Part of a small language model's weights: 23 layers, 14.9M parameters.
Each number is 500 + 25 x the weight over its row's rms, rounded and kept within 0 to 999. Layers, rows and columns count from 0. Numbers have three digits each. The size before them is the row's rms in percent of the matrix's.

# up: layer 8 MLP up, 1024x256, rms 0.235, rows 670-694, columns 128-255
# down: layer 8 MLP down (transposed), 1024x256, rms 0.231, rows 670-693, columns 128-255
up670 098:507537553529493472495483506512492540475474524534495530473499531502532479525511525483482507468527491503540514543484495489486520498539458484531522505520528510499494520527563463538531487499470506514510501508486495512515465477490528505509498490476536499539485532545491493477470502504473502512534493501449478546518460534501471541521492503525509454519495507501486479494511488463494512472516
down670 099:523532504491451518516490465530478514513516517511531559494464510528476489479539492490518520505483466490515524518519515492511529499509524534528480495464481514468517526477465478499459486504504509519513527513502508509488489530496491499526551482474482438506503453497559526503514481500503511450492481481474475522471524507446547509488477488487513486497467487475473473526529524471492474449527
up671 097:503511491496499489504532529511477515498542526455510548517492504512505483529495532556499503456477485513451530539532525509516485503485502514504522510496485504521506534498564486510503476534475526471445493513466500490488473536467511489505566469514485555514538501497495483521498528510500483538493517487541509488492503481471513501470451511546499513473490501437494481467513469531436536483481
down671 094:527488475496501483487513522482467507483484503509509522491543540499538478487492486489542511458476516501489538520478515481507517483479512489508505504478498554542534512491528540498502505518458487453481480473490517483495487550504498526490516481510520519516496506512510553565515481494523460486477487476533492458541509451438522522482533498458472495525528473499532516532509518508522507521540
up672 098:502511505455476496481486542541460476501493531504517514508505519466505474471484533546494484489476532495467487481535524493521513484466507504503510464491480496544517489499499528497471484489495494557487504490506494479521485516505485473497542509512509484519511499490480464558479494530500480468513472509513514482491492510510531517536515513480482542507499526494494482511510491511489505532505
down672 103:501467495487530473546528493519511485515470547523476524550499531476494515544483465489501494515466517558511465449459514519525486496491495474487512526518497466543516470517527500495464476494479461467499490503517465522478497479513489492542507489507507481507495532481506508464511506511545500538441525497484473508493467497485485478474520513512492515508506517539537482472516495490501485531512
up673 106:540481501497548514481528517549488469483497493484488522505530488532472474500518535574535472506451444514524543501493495507514507529507528527495475486524484519495479494439497530508458520466539467522487496520555465504499494475484504490542487514532474495543525493523476500535501451484515492471535473503496503465501507505502495512484503528498461527497562534515500541460486493522475512443515
down673 099:549454490506521510499518466471432521516496496470498498504451501524519489504501479443455536492561532518474464474530510512526466539502485486509507486544477513517526502486488471512482495468550503482550485487464513506524466501518499516502515542508517501472518510495509530443500525547471529498493512515499498491490498540529525494523495527513471529501504503500523484496475495504530481481506
up674 104:512498508496523504535486525523443481483492472496531504546500517473479445501504516523542526485474471516483473476468557504512516498503557527539549489469525518501512517474499458478472523507499531452504503508508512464493484427497504519497471479505490531540490469514483481479498492525531488499510478508532514492522525489528491455528503530518558516500475519505550536479507516545524489493489
down674 105:511490473458500480495471476529473481555531507468551511483522513524499472523494525471534472519482527510479496498515523511460511492504477520481479496475514508533510508538507495495515504475514476488480539495485532489502506517538488511519528479482491448484494492478492516456491496532488494494471472478410516526537510459480494481519512506566503470445459529506494529468477468510462491521497
up675 116:542548491495516562521477542511505510480536532504501470515495496491473471498532517484476465486495478490463479519414502523520485503493499492501502528531504529468503495484491465511471500507476507502506487477499506493437510500515511531475488468503432480539508475485514488461484498508483496523504487493529513525540495546467484469517475481525496481528461510473510480519471513500518516482555
down675 107:485494521475497489522484521527511506536528514523483487513502489484505535510463495494472499488483506510533469503508489505480517510513436511505472504478491486466512507497515474521471500498468515503486497516473484540523560469533550502512501500517443460530507489476543514491495490503467524502508473471517514497533528492509473473504446556495498487488469512473489525488462511537504495510517
up676 088:480555496504507536530500483503463502503533488518563514516517489518532478476490521505506517502475471498519480530544504479501505515486518471513511490512536495522553468508479465545472475486492498513519517482494489519549448487483490517499482519503478493436463530491542502539494497494447464539536499483517541537518457505476517536463498485456511463503470482544480525495483515515482494479493
down676 092:537479538504510462482494511495514483507518525487483542501511474522493521517523454515491505520537509471541501494545530529489473521490521508461504509485474478477477483508499511489500468454487518521492479483467481538541522518492561508450482483500491495472497556506496493484489476465515500510519509514470533473490539501462497497481510468467493521517524497523520514468472473485489555441507
up677 102:488502476524473511474484438509497493480508519502531492518467511527487504496449538475484520465482524529472496488511519554524497458458524515483499494487470534480520520477473450521492488518466483467469507498481444495450507467540488487460473504462481530477490540495498520529504514482492531487474510483491516539511466506518501519542478494563527467535515490506506444545484492507479550506491
down677 100:520486505510512496517492567466474483463439491517523489479523479535510522504521475469459492495475503498486494498478502485508539502507514537527443503467586480507509521483510512499516506510501492506521498511511494508491463461517473499482510520531495487531516504496547484479462509549508474457492507486545501541483507487484488474484495496506481474451483490486497518517488510508480477493522
up678 094:449468574529490491535498497487492516484509476499519513482474518509481498532517522516447480505481489501479490505477469515488479491543461504496483531488506466519504514497463469500527494499473527505480508466517542476524495462505511478499482502521480505531453482501519524441526520521486512513522515520456493498503511491525443458505491474489518482478514452478506478480532511495523466534495
down678 099:500501519499460513476460490474487498478534501506523459476477507535510500511484531534573473511465546489499493477500475456512495526498444474576489517472525520516465486534477498527522478482487509487540489531526478579503516496493475510494480517493470509526513519506488507483515518496520472525474466544535504479447520549517543517518493480523509539535511502504536483507479498501559485477505
up679 105:488525521521518510501523493479489490515517521475543518479533489501458466543474470491486516484489524476512472524491482505522488500515494459468503502430485478480499486472531514455494506447478464537506506506489521519524469505518472478485543544484532467454492537443511456456521490472471492490529500496483510511528493495485489497542491474497509494491497513465479535463499548492506523497496
down679 103:518489515520463488481533526496514470527475490513497485479552499462522520448483488473512528556573517458491516474541473493540492524482500501529531479468504485492471498514533502541466518511530496495523443478484466477517450480538550496520541498511504520487478456526503528474511481517525463519508511486520534538535459488424511467521505504493509477510520501489467499477493522509534542499507
up680 091:503487491487522436522465509494522467491476464464474431493481528513508488500550536505507497526508523451525461535537554517499472484515519497491523513508496511517525500468493506506523469477455520533495459479480527494482502507521499499528569486458441491500519531533475514499505494492516484496510540516466521463489517482502469509500465498498504480522538517509526516520457578501514527505518
down680 089:505541494479491530518508535510509509535500547493487501516555494570516504497492497522507549472437508507495530482514502476513520548474476529490432513493490504493535474513490506533523496519534483506509519497503482512528514509527495459484473519531498487517522517522520592531527477519496481468479518437482487527465471505504509505483464501537530493478529491530489485492531444489497480509490
up681 104:501519500488494532525552504470499470521501516494495490498474467487507506500508519544488474474500494520492482500467524516496462486523489499499494507494506480519522466431502500512492529498534478459544478484503498487514526515444519547505524529510467483508482488514487464507505463513516502527511517511537495527433544527498483524512531546464499470502555530518498480486470512498459525505499
down681 096:477530495525513490476470536496521520525468453535515510486522455492529475524520477468535516482491521517539516547482501480516534511501477464501467510491536519491469494505549512480482501460516495545488480479469478522519455533524487483498522513488525507484476446512476478499496494483503525525498476492494516516511484490517514518503499499528498484496490444465512509497501483517493511511517
up682 102:481502494475541480477524517480541520529462483492513510498500477498477498491499500483446513485547470492474503469496508456502458474496471512488523478483513532463479524504511557534436448479517493492518495497511526505482518503544523486497481470480495528520519462501473533481452587474483537481518488530465481484472521531462479538485510502534486511471491471535527509491512462512481471551540
down682 100:473504508507489473459501505521478483530532519528512491537468507503470497469468491479498543489501580520519528450506498487476554493442482504482536539465488474481506475514485454515503508511536487536474514527492524458452447497509509463495499476500451518498467479468534528485513445529511473482501528479510524500485499545514473501506482487519521520478485515503516494495526534508465513478508
up683 102:494496494465489482458536498466503491513478480497531531517534536454502487501522478534512509504518471523462542501548518488505533479541469524482527495460495465526468502537527475455498554503486560517445509492496509478520515486458511472546491499513498499530498509465528477474479497493512509474520440495453502510519489516515523524516533463513479523494507508528484476509467537485492478476528
down683 104:480475487481495510479479509496469486469520490487443474466502491501445495508494468507480491502523484518515490523430478552487509517516491482481473517490492472524498472506542505502542512502490509516449502523496494486481488488519514519507506538490505534575483506478476507530498506539477500517463528536460501489464521524507509518460475511525495516511503492500509518527549522510540519455523
up684 095:516477507551545497546456488493510540505471495493504509520459496512511448510471513478520534487518498481498467498498504506474463491504465536491483498506525487489483523475488534494483513549506510487451476514504516466530525522472484502483507473510510465516520492513462500500523472525508434426482500528524523466470520474491549503512477484517569512483466438506533491473488514471503499488496
down684 088:510497477481488541484517514474481472526524478501530526506518524454500476520526465517463475504489484442529571494495479473553522510479473491457473518483467448519523509553471507490513499497493492510501496520492488508490487496498486493494508520487484532499530531526502487503489504511464492555512485480477443553482521502504473519529492507514529515496543501499500490502467502518494504523514
up685 106:496494497513491471453548456432476500525468501504535505498475503500478495499470536480518468493489533473542541490536504520505514504478500522511509506485480483547528508502494522522501509498557505510489506508465482551518517481509494486496504517467499476493468513489505487433508502486489510491484520490520525472545470483471488515537493493478461532504478483495478506544503518478504490538481
down685 111:466520490566539527452513549509457479532512485498528474511524505536507502508478468504517477486506484516508488484512476488491510532557500495538502516491548465528506509477495471456500460500488494501500521518514468497485516487534498500485530494484554484510457528567520465472495520529523502468479479459475506481562482519489504523494522519471457502519494490482492486505462537488503515514508
up686 103:519496490467487519487530510536479486457482484523516493448539494473491500494556528511500527474486529470430490490482505500501490515493487556472515500491470473508482513519494515483484467519526500503529497459509513510497534454548489481513532497504502548460483484472496534470480467546468494499495480515517509516504499480555471534488522490552485470485511529535522513506495493485485470547505
down686 103:503503497455504473478482510468560514568543529484514509495509506499511513480496476521491462524505520541500469517481516534488542530490497456539488492460514546514456507512506508494494520499495483499465490479512525519481412509507479502488503490506529513478543487493481506526503536497539497543455472528538500523479503522507503487517482522507514547491474484497513494476517532470518468514515
up687 097:493493509491510513508500484514509515524443453523530560505461461527511472469481510502563513476460516509530482490519523517513513475480456437493507543472515479501449469449538517453466481473500489515523517511509488546510538487487493512497484525473508516523486531518456487501521470504508482528510502482512457537488501506510510483492483496468471473512478514518517464506495480511521499505507
down687 099:487511513505496508493531499476546477489523522510534504491483537510476510559531548481508502529498500515494496571458487501478486503532503470516452495478537468463537477513524509441452513501505444565527465453512474510501482479499483491502527529473447484518495486437481478501502478520483507507504467473473456524484531527486498527481537511490479528508506499501465558521484453556518463456490
up688 095:553480510482482535465501523485490499505486513551477481481497573501479468492500487463492502494526490499506510561526520520532480473492491471531512502500489552472459531505533460512516525518509518469466464474510494496444447502507497513512496507515520468478523486503501470518458531495482508481485456500488486496467492511528522523491522476509482461472480517473491506502515490532513486563544
down688 103:476488518515495526450489470521535529496481512492509468492484514503490527490538490472468497448482516502501507468481542508484510491491473541512470502479486497507511534537548485524510482487481472568546475475523527501501546507504558495486513567550512471487526512523462473499499505531509529477505555487474508496482495548494519473500491536476474519484521479514505476468501539461506525527500
up689 097:491548511531512506472488479482501516482470483527521473499536478526500512496515435502515455449542468471524549504523518511496479493500515454489485506450479515527528505502502514507501470542524474535541453523465531467504494496527513471446484521491545520513509482519486498555500515516499508507514514501502480493489505485519523495548484504523492545521497487514531496496486481495537534472549
down689 103:495504478510475491478468497479505519502533552532497522557510470505525479546572501493487535490528496579516574529508500473508523487494514478499486527533535513470509498510530495497523510564519521535480515506504488488484487515548488469529453530506460500531500472498500547492478478480550517450500523514513505489484537493477519489496505504530487515545507536494518471459472462495479527483522
up690 103:503510532519479507522481518511515501496496518504523493558450520541495493518509455524520487493493495522499491499470431500514506515524493487502506459532484471485501527501483503496541472493505503554486517490484509511498569529500476499486497544523480536480485562503503477500467488528507449466503484538514519548465492532523506495506501489475526531522529499470493468494483460494514512455481
down690 107:492524516512461564496470510549544497471482468534524506535452505508461477561503492515504464529472483520502453507505505524468502513461505488535513486516485516474527506492496500483470503529499520478498493512514516483523525534487471485529501487498485496473469537513512530537475509524514515536435462525503481476514505564520490521509502462529542517507519528520515470495505515510512508527491
up691 089:526429518482515473515545535477503539492491486463536501490491519503533535512511504491495522542479459523501487512495544518485474516501515524487502519513523553482504489478496501488469480489521504483443522481524507513499498504494490459511569520578476500491478482466554475545491488530503517564475514431508490555523519541494526537490510516494474500512506511514480466512516484510505483533501
down691 088:482496503549514491504445507490524521523490491484463502542488459503524535491507518525513515510504509542515509499520478458504502491501546514514503494476486503501481523527538481463492529513511507527530517517509481539504516492542491496489511478462500493552483478531460518434547483492521487532515479519533491443500456516507552505515516483492489501509476490500525514464496530468488487473504
up692 098:531496529480507496504486487547495545484497487468488502535517511570513534505541491525513477520512480517483478538521536505476463496577514534521510437518489464469479516527527548478482477531502451517542449514555503477477505458513539505481505489505469548531507488477538527479509486480496489492551483512503470512487533505469467496500490507495501532490487474525460468459503528504471485492493
down692 096:490485507514507507517454513449536522489518532483498474517528525476514512467495523456483518473503511486513507519456500498551552481467453491472489529544483507536471488485485498537532480517508473526497518484443527516557473561495491479464519529478524515518475489520468512545533453520495513506481493498544542562522469501504469480529485492523542487453478464483509518535518483512477518497503
up693 102:460511507532469517509494495511526519513498469526536552453494515529458567515529512522482518514528512518532468541528484495491519484488473532486504531509483533510481494517444491487499512475504546481429576496498476493485465467491492559497521489538530500519526525525477503493518482519531486477480535487503536520522480500516487478450471484500490500533501483505502475494504436474481483554481
down693 101:524542476503502497500517458497442465505518489480508470527514538421496499496494480497552513493498498477483500498468474489516451502462492460527533528504496544488507499499439468531512445525524539516528497465432499535485483517483494533509491533489494527521493523524474479498492511527526541505516508535531522532526540537493524495522514505511475502508534554499474528477496523483487493470514
up694 104:467504506538498534454512506516487509501484517540512528489496526530536491478468498524527465521455514476446479517495496535509485535452534481507499477515505492502520487449442483512465508547525523477509507510510495509538472505489553475495492507532484524499534487516501458513537526510481539562490457505510514516456500457480492539464537521451482483499530534497500546463519503500548549520507